Part of a small language model's weights.
Architecture: biases, attention and MLP in parallel.
Each number is 50 + 10 x the weight over its row's rms, rounded and kept within 0 to 99. Layers, rows and columns count from 0. The size before them is the row's rms in percent of the matrix's.

# q: layer 5 attention query, 512x512, rms 0.0911, rows 177-191, columns 0-63
# k: layer 5 attention key, 512x512, rms 0.0917, rows 177-191, columns 0-63
# v: layer 5 attention value, 512x512, rms 0.1, rows 128-165, columns 0-63
# o: layer 5 attention output (transposed), 512x512, rms 0.192, rows 128-164, columns 0-63
q177 137:43 61 51 72 56 43 36 30 52 47 32 56 23 62 51 48 43 56 68 51 55 53 37 46 34 41 48 44 47 54 57 59 41 49 30 64 55 55 52 53 24 30 49 46 38 32 53 59 56 38 55 53 50 58 50 50 42 51 50 49 55 34 54 44
k177 140:49 52 51 64 58 32 50 80 45 59 48 37 52 45 53 55 65 49 51 63 55 52 50 63 45 46 53 48 56 38 43 31 48 51 47 48 58 27 56 23 48 42 58 37 52 46 45 57 38 63 58 53 48 58 47 39 71 57 55 45 50 49 34 44
q178 129:39 58 48 57 64 47 62 38 46 38 44 51 57 33 34 61 46 29 67 38 60 57 52 54 62 45 52 64 70 49 59 49 60 49 53 68 42 51 50 62 37 30 44 48 68 34 47 68 35 38 56 52 50 33 55 56 38 51 62 57 62 38 53 52
k178 134:50 41 47 44 41 66 23 51 43 57 38 43 64 46 58 55 32 37 46 42 55 53 60 49 38 36 53 43 69 39 58 63 43 56 56 48 60 31 54 33 43 69 46 45 41 52 60 64 57 47 58 46 47 57 59 57 58 48 56 44 61 58 53 57
q179 133:38 51 44 65 57 58 55 50 47 49 52 41 69 53 44 49 44 16 51 39 61 43 54 37 53 55 45 46 50 44 47 48 62 33 36 50 47 65 52 67 69 69 73 54 53 50 36 42 42 47 34 55 54 25 61 29 51 55 72 62 58 62 53 47
k179 141:46 46 53 36 44 38 45 43 62 39 39 38 61 38 56 33 48 49 44 67 53 61 45 48 46 60 45 24 41 62 43 46 45 72 45 60 49 43 38 73 47 77 19 36 44 49 51 55 68 60 49 57 46 38 39 37 31 55 58 48 44 45 48 60
q180 128:61 51 63 40 44 41 63 58 48 48 46 52 53 43 36 52 59 43 55 49 49 56 41 62 33 33 53 53 47 40 57 36 44 72 53 57 46 46 66 39 52 47 42 42 39 54 39 79 40 56 50 62 56 46 39 43 49 38 67 55 50 58 40 42
k180 133:60 21 45 38 49 46 49 51 40 70 50 51 53 44 63 51 49 39 63 61 40 58 55 55 39 60 45 63 36 46 46 56 28 38 60 52 61 44 56 65 67 47 30 57 65 52 51 65 54 50 45 37 59 55 50 51 45 74 39 54 48 46 42 60
q181 137:55 59 52 37 51 43 49 41 30 66 44 58 58 44 54 51 43 44 40 49 45 39 58 43 71 51 49 48 53 43 50 41 64 28 56 74 83 60 41 57 67 71 50 51 40 43 63 39 66 47 57 72 40 48 41 29 49 43 46 38 32 50 44 30
k181 144:54 46 55 21 43 47 52 34 56 45 39 28 61 36 70 45 66 45 49 29 58 56 54 49 36 27 34 57 50 46 46 33 53 52 40 45 60 34 49 46 26 43 55 64 52 52 46 51 48 61 55 47 43 52 36 40 43 59 51 73 47 47 49 52
q182 129:44 50 42 40 61 47 53 46 55 51 50 44 57 61 38 50 58 44 39 47 58 48 61 66 57 55 64 50 51 50 43 73 56 51 22 45 32 40 60 34 56 44 53 52 44 69 54 40 65 51 48 31 44 38 55 60 42 42 51 57 52 53 46 57
k182 134:51 39 25 47 58 71 39 43 40 64 45 51 34 32 47 51 60 47 33 43 30 49 42 67 56 38 63 57 47 47 43 47 35 45 34 41 39 53 62 42 68 57 54 58 60 66 67 33 47 38 38 56 49 38 49 52 37 40 45 39 55 55 51 38
q183 129:47 43 40 41 38 52 41 37 58 57 59 37 43 50 55 52 45 43 35 39 30 59 71 49 52 56 64 77 45 34 46 52 47 40 52 49 29 48 18 57 36 71 66 40 64 63 35 38 42 58 51 38 40 29 60 45 48 37 60 45 49 43 32 52
k183 137:53 69 57 59 64 46 40 50 60 62 40 45 41 48 72 55 60 65 42 37 62 49 47 49 51 50 71 62 45 54 29 50 47 60 51 30 65 47 46 51 51 55 34 54 58 48 36 66 59 30 59 58 52 40 66 60 49 37 46 38 52 31 31 60
q184 131:43 42 50 61 35 46 56 63 36 54 37 66 46 67 44 59 35 54 27 43 39 62 38 36 63 48 49 55 61 53 44 35 56 59 45 49 44 54 36 35 56 64 53 57 52 58 38 53 24 63 56 63 55 56 44 61 68 57 50 52 45 66 25 31
k184 141:54 50 55 66 52 40 63 53 45 33 59 58 42 50 52 74 39 55 69 66 59 55 44 50 46 51 55 44 55 58 51 47 55 67 41 50 51 39 37 49 51 56 53 62 49 59 60 46 56 54 56 42 46 46 43 58 46 45 50 66 42 44 43 37
q185 129:54 53 55 60 41 54 50 44 39 50 59 36 61 57 61 64 47 65 39 60 60 45 43 46 79 60 48 44 45 42 43 40 44 48 37 25 59 47 38 47 56 52 47 62 63 41 49 60 43 43 42 52 44 42 63 69 56 61 60 58 45 35 43 53
k185 139:49 38 50 69 56 46 55 53 48 65 63 46 39 46 64 39 29 55 66 75 45 73 25 49 65 44 36 43 53 41 35 44 59 42 51 52 50 50 50 48 63 46 48 60 44 51 49 52 50 42 49 51 56 57 50 49 50 57 46 49 51 49 39 48
q186 135:58 29 58 48 44 47 52 57 72 64 57 55 49 69 55 37 56 24 62 64 47 47 52 43 63 58 49 58 51 45 51 72 58 51 36 51 39 54 48 46 55 42 50 43 50 60 54 47 66 42 36 57 50 53 53 39 55 54 55 59 47 44 41 40
k186 145:37 38 49 54 49 57 59 40 48 59 47 41 44 49 56 63 69 61 38 62 59 52 58 49 57 46 51 48 65 70 52 41 46 40 49 70 44 48 51 46 43 47 47 41 60 53 66 41 32 47 64 42 56 44 62 52 40 49 67 58 55 44 54 63
q187 128:36 46 51 60 48 53 42 61 46 52 57 62 48 38 37 64 44 47 49 41 40 46 66 43 39 38 58 58 46 65 49 60 43 32 70 48 53 65 57 56 76 60 63 44 43 67 44 45 37 37 56 28 43 23 36 40 46 58 44 61 61 53 33 50
k187 138:47 60 43 43 50 47 41 51 71 50 56 62 51 68 62 48 42 50 46 31 56 53 55 54 23 40 59 46 28 61 52 67 63 48 57 49 63 58 48 50 53 53 66 39 51 71 35 42 45 62 47 44 52 33 50 42 64 52 51 49 57 33 38 45
q188 128:54 54 55 61 48 53 58 59 29 53 21 62 57 50 46 60 38 32 51 62 45 51 58 51 39 51 61 61 31 49 60 51 34 55 58 59 57 65 44 35 56 52 64 61 48 40 61 48 66 31 48 46 51 56 48 56 44 54 68 37 51 46 52 41
k188 135:48 51 70 47 48 46 48 48 42 47 36 54 50 52 47 54 47 48 38 58 39 42 52 43 47 54 40 57 48 48 68 48 48 36 41 53 59 60 40 49 61 50 65 31 66 55 43 52 56 73 59 34 60 62 48 33 44 39 52 56 42 59 64 50
q189 132:83 45 51 62 67 50 54 37 53 55 53 56 40 46 53 59 37 59 52 52 39 40 64 49 64 43 47 53 45 63 68 50 49 62 51 49 44 42 50 72 63 52 57 42 51 54 31 62 52 41 63 30 57 48 43 57 54 49 40 51 70 53 56 44
k189 137:61 56 47 44 42 54 57 46 67 59 41 60 46 56 52 40 35 53 48 52 73 55 60 46 49 48 46 51 38 49 54 48 51 67 66 56 47 44 58 62 43 68 47 42 54 41 18 49 59 29 62 42 46 63 47 46 52 45 39 51 57 45 47 59
q190 134:29 51 47 53 47 57 55 43 61 65 40 53 31 42 56 31 47 40 82 42 53 55 55 45 62 38 37 60 57 41 31 46 48 67 57 64 53 56 52 44 48 53 56 47 49 57 38 47 35 60 52 42 61 48 56 45 56 48 48 42 68 43 49 50
k190 140:67 63 62 42 46 53 52 50 51 60 50 46 55 40 72 54 50 52 39 54 32 43 30 29 50 65 57 47 38 57 45 30 58 49 52 69 51 39 57 51 57 35 39 32 51 56 64 67 57 46 60 46 66 56 54 38 68 44 61 60 51 40 41 46
q191 123:50 70 42 63 57 50 37 67 44 52 59 31 24 53 32 30 63 43 46 72 50 39 50 55 43 56 67 41 62 42 49 53 56 65 46 44 62 43 38 55 59 49 43 45 22 30 51 46 50 43 49 46 46 47 66 51 54 32 43 51 40 36 54 64
k191 131:45 60 40 59 43 50 66 42 38 38 53 51 41 46 27 39 47 53 50 46 57 59 42 35 64 47 62 52 29 59 53 48 60 49 52 43 35 39 67 64 38 43 69 55 39 56 47 36 45 58 60 60 40 40 52 54 53 42 31 65 41 39 60 44
v128 108:63 68 49 56 55 35 40 40 61 39 52 37 24 36 51 33 52 47 57 37 38 44 49 64 56 66 51 56 39 41 47 55 47 48 51 42 54 49 61 41 44 53 58 39 51 32 74 57 56 64 41 63 46 65 51 46 44 52 46 40 52 41 62 45
o128 103:53 39 72 45 49 50 64 45 35 30 36 49 49 49 61 58 47 60 52 60 68 49 43 43 49 44 51 41 50 50 51 50 51 85 47 56 66 55 55 57 46 43 55 39 39 52 42 28 53 44 50 43 56 48 56 27 48 52 66 52 35 51 42 48
v129 100:48 57 58 55 49 53 58 37 42 45 49 53 62 50 33 60 84 54 41 47 49 40 24 55 36 37 36 60 57 52 37 58 51 55 60 58 43 60 45 50 55 54 46 66 37 52 45 49 54 50 55 59 50 52 54 35 58 59 62 60 76 34 46 56
o129 104:56 42 50 54 66 55 53 64 35 55 44 59 54 56 38 39 52 37 45 58 53 34 46 54 67 52 37 54 25 70 43 47 57 77 37 38 41 50 57 45 55 50 47 47 48 64 37 39 58 33 57 42 61 49 37 48 38 62 54 40 56 62 48 34
v130 115:33 47 57 47 56 57 61 54 64 53 45 48 35 44 68 55 64 51 51 49 52 48 53 58 56 58 52 55 48 39 50 40 47 62 79 57 56 55 41 50 46 34 50 43 79 56 29 32 55 62 39 35 54 55 41 43 65 33 47 60 46 37 57 43
o130 114:57 69 44 45 56 45 61 55 53 51 52 49 52 54 42 53 57 44 50 60 54 58 57 42 64 55 49 63 51 48 54 53 45 47 54 69 31 64 39 62 30 45 69 51 52 54 50 50 40 52 58 58 64 61 23 61 48 58 39 57 46 48 51 43
v131 103:59 60 34 44 45 47 45 47 55 58 58 59 83 66 54 30 59 69 40 50 49 68 62 52 44 43 62 50 54 56 61 46 43 49 40 50 58 48 57 53 42 43 55 38 42 52 56 66 55 47 61 30 64 57 47 54 49 48 47 55 61 49 51 44
o131 104:31 44 56 52 46 36 40 45 31 41 47 58 49 57 64 57 45 41 41 42 39 50 44 55 72 59 56 59 47 53 39 67 54 70 54 50 45 57 40 33 50 42 58 52 49 47 44 39 60 39 39 40 30 28 57 61 58 47 49 48 62 54 54 60
v132 101:46 51 46 49 46 46 45 55 41 59 44 56 40 56 57 49 62 59 44 38 54 51 59 50 52 48 43 30 57 52 59 60 35 56 46 50 54 54 43 55 57 35 35 50 36 62 59 55 45 54 38 66 47 61 52 54 37 63 35 47 80 53 40 47
o132 105:39 40 42 52 48 46 31 52 50 56 60 52 38 32 47 46 40 29 63 51 69 47 38 46 50 43 53 48 65 63 47 50 70 42 52 45 61 31 48 34 56 57 38 57 62 61 48 47 34 47 53 46 52 53 60 72 57 44 49 51 54 39 42 63
v133 103:48 48 62 51 37 52 68 54 52 56 46 50 53 45 61 38 53 58 68 52 47 45 56 37 51 47 35 51 43 44 46 60 49 55 50 33 69 55 34 37 53 41 42 44 44 49 44 49 50 36 60 28 53 52 49 53 51 49 59 61 39 50 54 50
o133 101:62 33 54 39 48 52 53 35 48 49 58 62 60 44 47 48 51 50 56 45 33 41 41 36 57 70 42 67 58 42 52 31 58 70 36 44 39 57 44 56 55 42 57 50 61 55 65 52 70 58 41 42 56 45 63 40 64 58 54 43 60 50 46 64
v134 099:43 40 62 49 58 56 80 43 55 45 57 53 48 56 59 52 44 59 63 53 45 47 54 30 60 61 55 58 66 53 57 50 39 37 30 41 70 56 35 44 50 40 60 60 52 36 39 39 74 44 52 30 62 48 49 52 64 58 62 43 51 63 45 39
o134 097:46 46 55 77 38 51 60 39 40 55 47 49 53 47 55 40 36 46 34 55 52 42 43 50 48 59 70 49 53 49 41 58 58 60 35 34 41 61 44 42 44 46 59 44 44 62 52 40 49 50 64 69 63 51 47 40 49 37 53 59 45 38 57 53
v135 103:44 57 69 49 66 47 57 45 43 55 47 58 55 53 44 42 53 46 43 34 48 62 55 62 55 28 61 64 50 40 38 45 49 37 52 63 37 54 54 51 60 60 48 53 43 64 38 50 59 50 48 54 47 28 48 51 56 57 50 32 36 61 54 72
o135 108:61 69 54 36 50 65 41 70 61 46 57 53 32 56 40 44 46 38 36 60 65 61 43 43 39 49 50 66 52 39 58 55 51 45 60 56 46 59 23 63 44 55 73 50 41 46 37 60 57 48 44 44 54 44 39 54 51 49 52 61 40 61 47 49
v136 108:37 62 39 30 62 55 47 34 56 64 43 37 45 37 42 63 61 36 57 40 55 35 34 41 43 56 46 49 54 55 50 46 36 55 78 42 64 46 48 34 32 67 59 42 57 31 57 55 54 45 52 33 60 49 63 36 74 48 56 45 57 40 44 46
o136 111:53 50 51 36 66 39 65 60 49 38 70 43 34 35 65 45 41 39 56 37 36 42 55 55 60 47 26 48 44 47 60 49 45 49 55 48 53 44 62 55 48 39 40 56 42 54 48 46 56 51 59 56 41 34 47 60 51 46 61 44 46 51 44 47
v137 115:40 47 54 35 59 64 56 39 59 60 49 46 53 54 27 45 46 43 53 38 65 62 55 43 50 59 67 42 45 55 62 41 67 47 36 48 64 43 44 39 46 41 57 55 63 39 43 40 52 50 70 70 50 40 58 45 45 63 41 69 45 53 48 52
o137 115:45 47 48 46 38 31 40 25 51 58 52 70 39 62 46 55 41 39 53 53 53 60 56 60 46 56 57 45 20 44 59 45 38 40 47 34 42 53 49 46 48 41 39 56 45 26 70 54 53 69 44 45 34 41 67 71 64 49 48 38 55 44 36 45
v138 102:50 61 76 43 43 44 45 48 58 53 51 30 51 42 58 54 55 33 50 36 52 67 54 37 47 39 32 54 44 58 52 58 37 71 61 59 34 52 48 41 37 67 37 57 41 37 34 32 40 27 38 50 54 59 42 44 47 35 53 57 61 55 47 47
o138 102:44 32 34 46 33 48 37 51 39 53 50 55 54 48 20 62 59 64 39 45 44 38 42 47 71 44 56 55 68 46 49 55 42 60 61 51 66 65 32 40 54 49 43 44 57 52 70 58 54 38 60 61 67 43 52 42 64 43 44 53 48 50 45 50
v139 105:40 51 56 36 38 61 58 44 42 48 50 67 58 39 45 44 59 43 31 46 46 52 52 51 55 33 44 40 51 45 52 68 48 46 51 60 51 48 42 71 48 39 64 54 55 56 44 54 88 50 42 40 71 55 46 46 60 41 46 37 36 44 43 45
o139 109:53 56 39 42 42 56 71 55 46 65 44 50 36 78 57 48 43 28 58 48 61 43 45 54 45 59 45 46 57 43 57 46 59 40 46 55 46 69 57 36 56 55 58 51 49 57 37 40 42 56 46 55 50 52 32 38 34 57 49 77 56 63 59 49
v140 097:39 42 62 49 62 60 39 38 48 40 33 58 49 72 46 59 55 59 62 47 59 33 50 50 56 49 49 64 48 42 44 60 56 38 59 47 47 49 41 44 48 58 60 43 62 68 53 55 57 52 54 41 42 37 47 46 46 48 53 45 42 41 38 43
o140 099:43 44 41 68 53 40 65 45 54 70 53 47 59 54 46 57 37 42 51 51 44 57 56 55 38 29 40 53 65 48 27 75 43 52 52 37 58 56 56 59 48 50 56 48 45 47 61 63 47 63 56 41 54 53 49 52 26 57 24 45 46 63 54 29
v141 108:47 51 59 53 61 34 57 57 48 53 58 70 26 59 43 51 39 46 72 48 39 48 67 25 45 54 48 55 54 68 44 61 62 54 55 51 51 52 43 43 53 50 66 58 43 59 63 69 47 53 44 61 35 62 51 53 50 46 33 66 52 39 30 46
o141 108:48 35 41 57 44 58 28 42 67 54 40 48 57 59 42 60 46 56 42 28 59 64 56 42 43 44 43 55 43 52 69 54 53 51 64 52 55 67 50 45 59 61 49 47 52 46 61 46 55 52 36 59 34 31 61 48 65 50 53 48 41 33 34 49
v142 104:43 57 51 34 40 51 50 50 41 53 25 42 56 50 52 44 55 38 35 48 60 49 48 49 64 66 55 51 42 50 41 34 41 57 55 36 52 54 30 61 54 35 55 48 59 33 50 47 45 63 46 40 54 39 55 48 62 38 52 45 45 26 46 50
o142 108:75 51 33 65 23 50 52 41 31 51 51 61 57 60 47 59 54 63 65 54 49 49 44 59 63 58 60 41 55 62 54 46 63 47 39 55 56 52 44 40 57 32 46 39 42 54 41 59 63 55 55 54 39 51 53 50 45 51 60 59 44 48 34 55
v143 102:46 52 48 70 52 47 60 63 48 44 45 34 39 55 50 40 54 53 70 45 51 43 58 47 70 49 36 43 32 76 48 44 46 61 51 36 50 53 61 56 52 61 61 56 58 43 55 38 44 45 49 50 45 60 50 65 52 62 42 56 65 55 46 69
o143 106:38 50 47 39 41 56 43 48 73 48 44 59 62 68 54 52 32 62 42 59 66 66 76 44 45 28 47 57 61 56 50 64 45 54 54 47 45 64 44 58 55 61 52 35 43 59 34 48 54 57 52 52 49 52 13 36 48 58 48 56 34 47 54 41
v144 115:48 70 49 43 37 62 59 49 64 48 50 39 50 44 41 51 33 58 37 45 51 59 61 55 58 37 44 64 65 55 55 43 45 58 38 54 53 46 39 48 65 56 41 46 56 65 53 56 32 58 44 59 30 50 51 45 38 46 48 40 51 48 63 37
o144 110:46 46 44 46 50 41 43 52 20 49 38 57 70 54 46 54 58 40 66 44 55 62 45 46 29 61 45 41 50 46 48 62 48 56 44 71 58 48 58 46 64 55 37 60 50 45 33 36 60 55 60 32 50 28 63 47 50 53 49 47 67 48 45 40
v145 102:64 45 54 54 68 58 53 60 38 53 66 50 54 50 41 40 58 52 60 53 58 51 63 56 42 35 42 65 60 41 49 39 30 57 53 31 64 30 48 52 50 53 49 37 52 46 73 48 54 44 53 50 58 53 58 56 58 38 51 50 48 46 67 56
o145 103:44 42 72 61 37 51 32 39 63 57 48 45 50 55 52 58 53 48 48 54 51 69 42 61 42 46 56 47 45 51 42 66 54 47 40 53 48 56 57 50 64 39 34 52 54 31 50 52 36 56 44 53 32 44 55 48 62 50 54 30 28 45 60 70
v146 111:43 53 53 55 56 57 59 39 55 48 48 53 57 58 47 56 60 58 66 48 45 60 52 52 49 62 62 36 35 54 54 60 57 31 49 72 34 53 46 55 57 52 51 42 43 53 54 36 62 70 57 46 51 70 59 75 44 39 37 57 64 53 51 45
o146 112:56 61 52 55 54 39 43 47 79 56 36 60 59 31 43 48 40 52 61 38 46 54 48 34 45 43 60 30 39 49 31 24 44 42 51 50 63 52 54 35 57 59 42 47 50 47 52 60 57 60 38 48 55 64 45 57 46 56 54 54 68 42 53 56
v147 104:35 53 68 42 40 49 41 48 37 44 61 56 53 64 72 46 52 50 39 64 56 43 34 38 67 53 53 59 54 52 46 62 61 51 47 48 43 46 26 29 52 64 48 46 47 54 56 38 43 58 59 38 42 55 60 34 49 67 54 60 32 60 47 67
o147 104:36 58 40 65 54 38 47 47 62 55 61 55 70 57 21 54 47 31 55 65 50 42 39 61 33 52 50 49 35 46 51 51 55 66 57 42 71 49 48 49 55 51 45 62 56 43 56 73 57 54 52 62 55 44 49 54 30 61 54 46 51 42 49 57
v148 108:36 69 31 58 33 61 56 51 45 56 54 51 44 52 52 45 43 34 56 60 53 51 40 57 33 49 47 48 43 58 50 46 60 39 40 34 29 55 56 66 55 52 50 53 55 38 56 59 72 49 50 44 62 55 36 54 61 48 53 66 56 46 45 62
o148 110:51 44 45 41 36 37 54 64 59 40 44 50 45 53 41 41 41 61 64 40 43 56 43 52 69 44 46 47 32 60 68 41 81 45 53 38 40 44 48 44 45 30 66 62 51 48 43 64 55 47 44 44 28 60 71 34 34 48 61 45 48 50 59 40
v149 104:29 60 39 55 37 45 71 58 46 46 44 46 53 52 68 44 57 41 43 52 59 37 60 54 41 68 39 66 43 59 46 57 57 46 77 36 46 46 59 62 44 58 50 37 38 58 49 46 53 63 40 49 51 56 42 75 33 57 44 58 53 29 45 50
o149 105:50 71 38 42 32 61 69 63 50 51 25 39 46 40 39 49 56 37 74 50 44 41 38 49 44 41 50 48 61 33 34 35 49 53 38 59 63 54 31 42 47 39 47 48 37 53 49 54 62 76 59 19 46 56 53 35 48 43 59 40 60 43 42 42
v150 100:59 60 44 41 45 44 62 73 60 54 40 64 45 43 49 35 57 60 26 44 40 56 58 58 43 63 43 59 50 64 47 51 48 61 47 64 48 59 60 36 51 50 47 35 64 30 58 54 54 51 59 47 43 29 49 64 47 57 50 41 46 49 47 43
o150 103:50 53 70 32 54 57 34 47 60 54 25 43 53 54 61 56 55 64 58 31 54 45 68 58 55 66 62 40 38 47 59 45 59 52 44 62 63 43 40 64 59 35 44 34 49 62 55 70 57 32 48 45 45 60 39 41 52 52 49 32 37 34 53 57
v151 107:55 64 49 58 50 43 57 49 57 63 50 57 53 65 51 67 59 64 34 34 61 49 42 42 45 46 38 29 60 48 44 46 34 60 53 45 41 41 55 51 54 40 49 58 56 50 65 54 41 50 62 53 57 41 56 61 57 55 58 30 64 26 49 51
o151 110:50 51 45 56 48 40 47 37 69 46 45 52 57 36 38 51 42 45 37 49 60 57 45 56 50 57 33 41 33 50 40 56 42 39 49 41 32 47 54 33 62 45 53 42 73 41 30 66 43 51 43 56 64 44 56 56 48 42 37 54 59 53 44 44
v152 108:62 62 20 49 41 41 55 58 53 47 47 47 59 50 47 38 43 45 44 40 34 51 54 63 66 44 33 64 55 38 67 60 46 68 35 57 48 79 51 41 48 51 45 55 47 58 56 54 41 48 57 42 41 32 40 58 68 46 60 57 58 34 59 57
o152 103:55 41 77 62 69 55 42 50 27 74 41 56 74 43 50 59 69 48 34 71 56 39 61 39 45 46 61 72 46 37 42 59 50 69 50 47 62 60 46 53 61 58 56 59 44 63 45 41 58 43 54 42 40 49 48 29 49 49 54 51 48 70 34 53
v153 107:40 37 51 52 75 48 46 44 44 56 55 50 59 57 70 49 53 66 63 69 45 50 63 72 51 43 49 44 56 68 51 29 30 38 57 45 41 44 55 36 55 44 60 48 48 43 62 40 43 43 68 62 43 56 55 56 47 56 42 49 54 50 33 62
o153 110:33 49 55 58 48 48 40 33 62 44 62 65 44 48 42 41 51 52 51 27 52 55 54 44 56 46 54 51 43 66 44 59 58 48 41 53 43 53 47 53 48 54 41 48 58 48 59 42 62 41 52 64 63 51 43 56 35 53 52 43 33 59 38 44
v154 102:64 67 51 50 57 51 42 51 54 39 54 23 25 74 53 54 78 38 58 40 63 58 49 61 59 58 53 46 60 68 39 40 45 47 40 57 63 55 47 46 46 57 57 44 47 52 52 51 37 51 42 42 43 64 46 52 19 59 56 38 50 49 60 75
o154 102:36 53 51 49 60 59 45 38 59 45 49 61 60 45 41 52 35 69 61 40 48 56 37 56 67 51 48 52 51 52 60 54 47 40 49 49 35 54 50 44 48 39 34 63 39 53 59 59 53 37 55 34 39 50 35 48 48 48 49 68 46 50 46 64
v155 104:55 46 40 49 50 46 65 66 44 59 50 52 70 69 43 67 49 54 52 68 56 46 47 44 57 39 51 46 43 63 44 37 53 39 52 54 49 36 53 38 58 49 54 57 38 31 57 41 39 53 46 39 51 52 26 20 42 57 52 51 50 50 70 39
o155 102:53 57 36 41 70 59 43 59 55 54 45 51 35 52 44 63 54 54 49 40 39 44 49 57 54 43 48 36 73 40 47 59 70 46 45 39 73 66 53 57 51 52 47 29 61 51 51 36 29 61 47 38 52 54 48 55 51 58 51 42 66 36 50 49
v156 116:54 49 41 28 47 32 57 38 50 61 48 43 51 60 58 37 43 67 51 53 35 66 42 69 64 52 56 56 38 54 54 39 63 50 43 45 50 56 40 46 68 57 44 56 54 61 31 48 56 28 53 35 61 46 52 46 54 43 42 49 51 51 57 58
o156 122:43 44 61 50 40 56 55 47 42 61 44 40 46 36 56 49 62 47 60 65 56 36 41 48 29 56 49 69 59 57 51 53 35 57 48 42 47 57 43 47 44 65 39 51 44 28 31 39 38 45 43 31 60 48 38 40 48 43 58 68 49 55 50 44
v157 103:46 23 62 55 79 59 46 48 62 55 65 52 69 58 63 51 44 52 48 45 48 62 57 56 53 49 55 61 78 63 41 63 50 64 43 48 52 52 55 43 65 40 48 53 39 48 51 51 55 44 51 43 38 67 30 40 38 46 41 63 60 50 58 48
o157 101:54 63 55 35 48 64 45 37 53 54 57 51 56 68 63 23 37 77 48 44 56 63 42 60 41 36 54 34 53 39 56 50 43 38 54 55 41 58 46 28 43 52 60 54 63 48 58 54 48 39 58 71 60 41 54 54 62 64 53 48 63 43 45 57
v158 100:33 28 56 55 54 37 54 52 35 51 35 47 58 49 45 59 50 62 34 38 54 40 48 59 70 34 56 65 58 57 59 59 58 42 48 54 61 69 65 52 57 58 45 49 52 42 43 61 42 41 35 51 41 44 29 43 47 68 39 37 43 47 33 27
o158 103:63 60 40 45 55 58 57 44 36 62 51 36 49 51 47 47 55 43 47 51 40 72 45 45 47 28 65 69 38 44 28 31 33 58 42 51 56 47 52 58 51 55 52 59 29 55 43 51 40 51 52 59 42 43 47 47 55 60 49 67 49 55 57 58
v159 102:48 47 60 34 49 52 63 40 36 74 53 49 46 58 45 62 44 53 50 50 39 77 41 60 50 55 48 54 51 45 44 28 40 57 45 59 49 39 39 50 42 54 52 47 60 44 58 33 54 64 42 45 64 47 41 55 46 39 56 55 57 56 36 51
o159 102:46 46 41 51 33 29 32 50 42 58 46 70 44 54 33 58 41 50 43 71 57 58 43 50 57 50 43 50 52 49 52 63 41 43 34 52 38 52 60 64 56 40 61 38 45 47 62 65 43 48 41 71 48 42 32 41 61 53 43 33 64 50 49 57
v160 109:57 36 45 44 51 47 47 50 43 39 65 44 55 66 49 62 51 36 30 50 35 46 59 55 47 58 47 53 48 38 49 57 58 54 41 40 53 47 42 56 46 57 64 55 43 49 55 43 61 61 38 58 35 51 42 69 47 53 47 52 52 45 50 49
o160 112:50 72 47 52 50 56 50 50 38 63 55 47 62 50 46 52 49 40 22 43 42 37 48 60 59 33 60 36 48 43 41 62 46 57 50 55 54 58 68 47 53 51 45 59 32 55 55 44 38 56 47 53 57 54 52 48 41 47 53 44 37 52 29 63
v161 108:50 31 64 45 52 56 40 48 36 61 66 39 42 67 46 39 70 47 55 56 49 53 59 47 61 48 45 28 55 49 36 69 37 34 55 52 67 39 45 53 45 59 66 36 61 37 58 57 73 49 37 43 61 39 41 60 56 42 38 58 51 49 53 49
o161 108:46 41 41 30 68 31 37 51 46 51 67 50 44 46 55 49 53 64 52 40 36 35 48 61 44 53 57 54 25 43 43 50 37 27 51 51 43 40 45 45 30 59 40 58 72 44 68 53 38 50 53 55 33 58 54 57 44 56 60 60 55 56 49 45
v162 102:51 45 46 49 43 33 40 50 45 42 48 48 52 43 62 29 51 61 50 63 52 49 27 50 49 43 49 62 47 60 51 47 39 75 38 49 58 41 50 59 53 69 38 66 66 53 46 55 46 50 31 46 62 65 47 57 60 39 59 43 66 37 44 46
o162 110:55 69 64 48 33 40 47 46 56 58 48 36 70 49 48 58 51 46 50 49 29 38 38 54 50 35 60 46 34 44 65 54 52 43 55 42 35 49 47 59 59 54 55 38 47 50 72 51 55 36 36 45 44 35 64 69 50 35 35 32 38 39 55 55
v163 107:47 62 29 55 41 57 58 48 49 40 53 62 55 60 52 51 60 37 39 26 43 34 61 31 52 53 51 50 49 41 65 61 50 45 58 49 54 53 66 42 36 49 45 63 51 26 60 57 34 52 40 59 68 48 59 38 51 41 59 66 70 41 57 46
o163 105:65 49 65 40 45 58 72 54 28 50 56 56 48 52 47 45 58 60 46 44 51 52 51 50 56 42 49 70 49 43 51 46 64 62 50 63 42 41 51 52 62 65 46 45 48 56 45 39 54 43 47 59 40 49 54 43 69 49 52 32 50 55 68 28
v164 097:48 57 55 45 54 75 52 53 51 37 72 58 52 40 72 65 26 27 73 40 55 54 36 36 43 43 59 52 60 52 49 38 42 52 53 75 48 50 54 38 40 51 51 33 64 33 43 42 49 42 37 36 49 46 57 55 40 56 54 60 58 52 49 50
o164 096:56 46 51 45 65 53 51 64 42 64 43 59 39 64 55 52 41 49 52 29 43 61 56 45 50 39 61 39 60 38 60 57 55 27 50 55 54 43 56 45 70 61 52 56 61 39 73 73 37 49 37 56 51 54 51 30 70 62 44 43 52 69 53 57
v165 102:57 53 52 58 69 44 43 50 50 47 45 35 49 52 59 55 45 70 55 52 61 43 59 46 46 52 54 69 63 62 41 60 52 64 35 57 29 48 33 41 61 46 30 38 44 37 63 61 47 43 55 46 53 57 45 52 59 60 62 46 58 49 64 63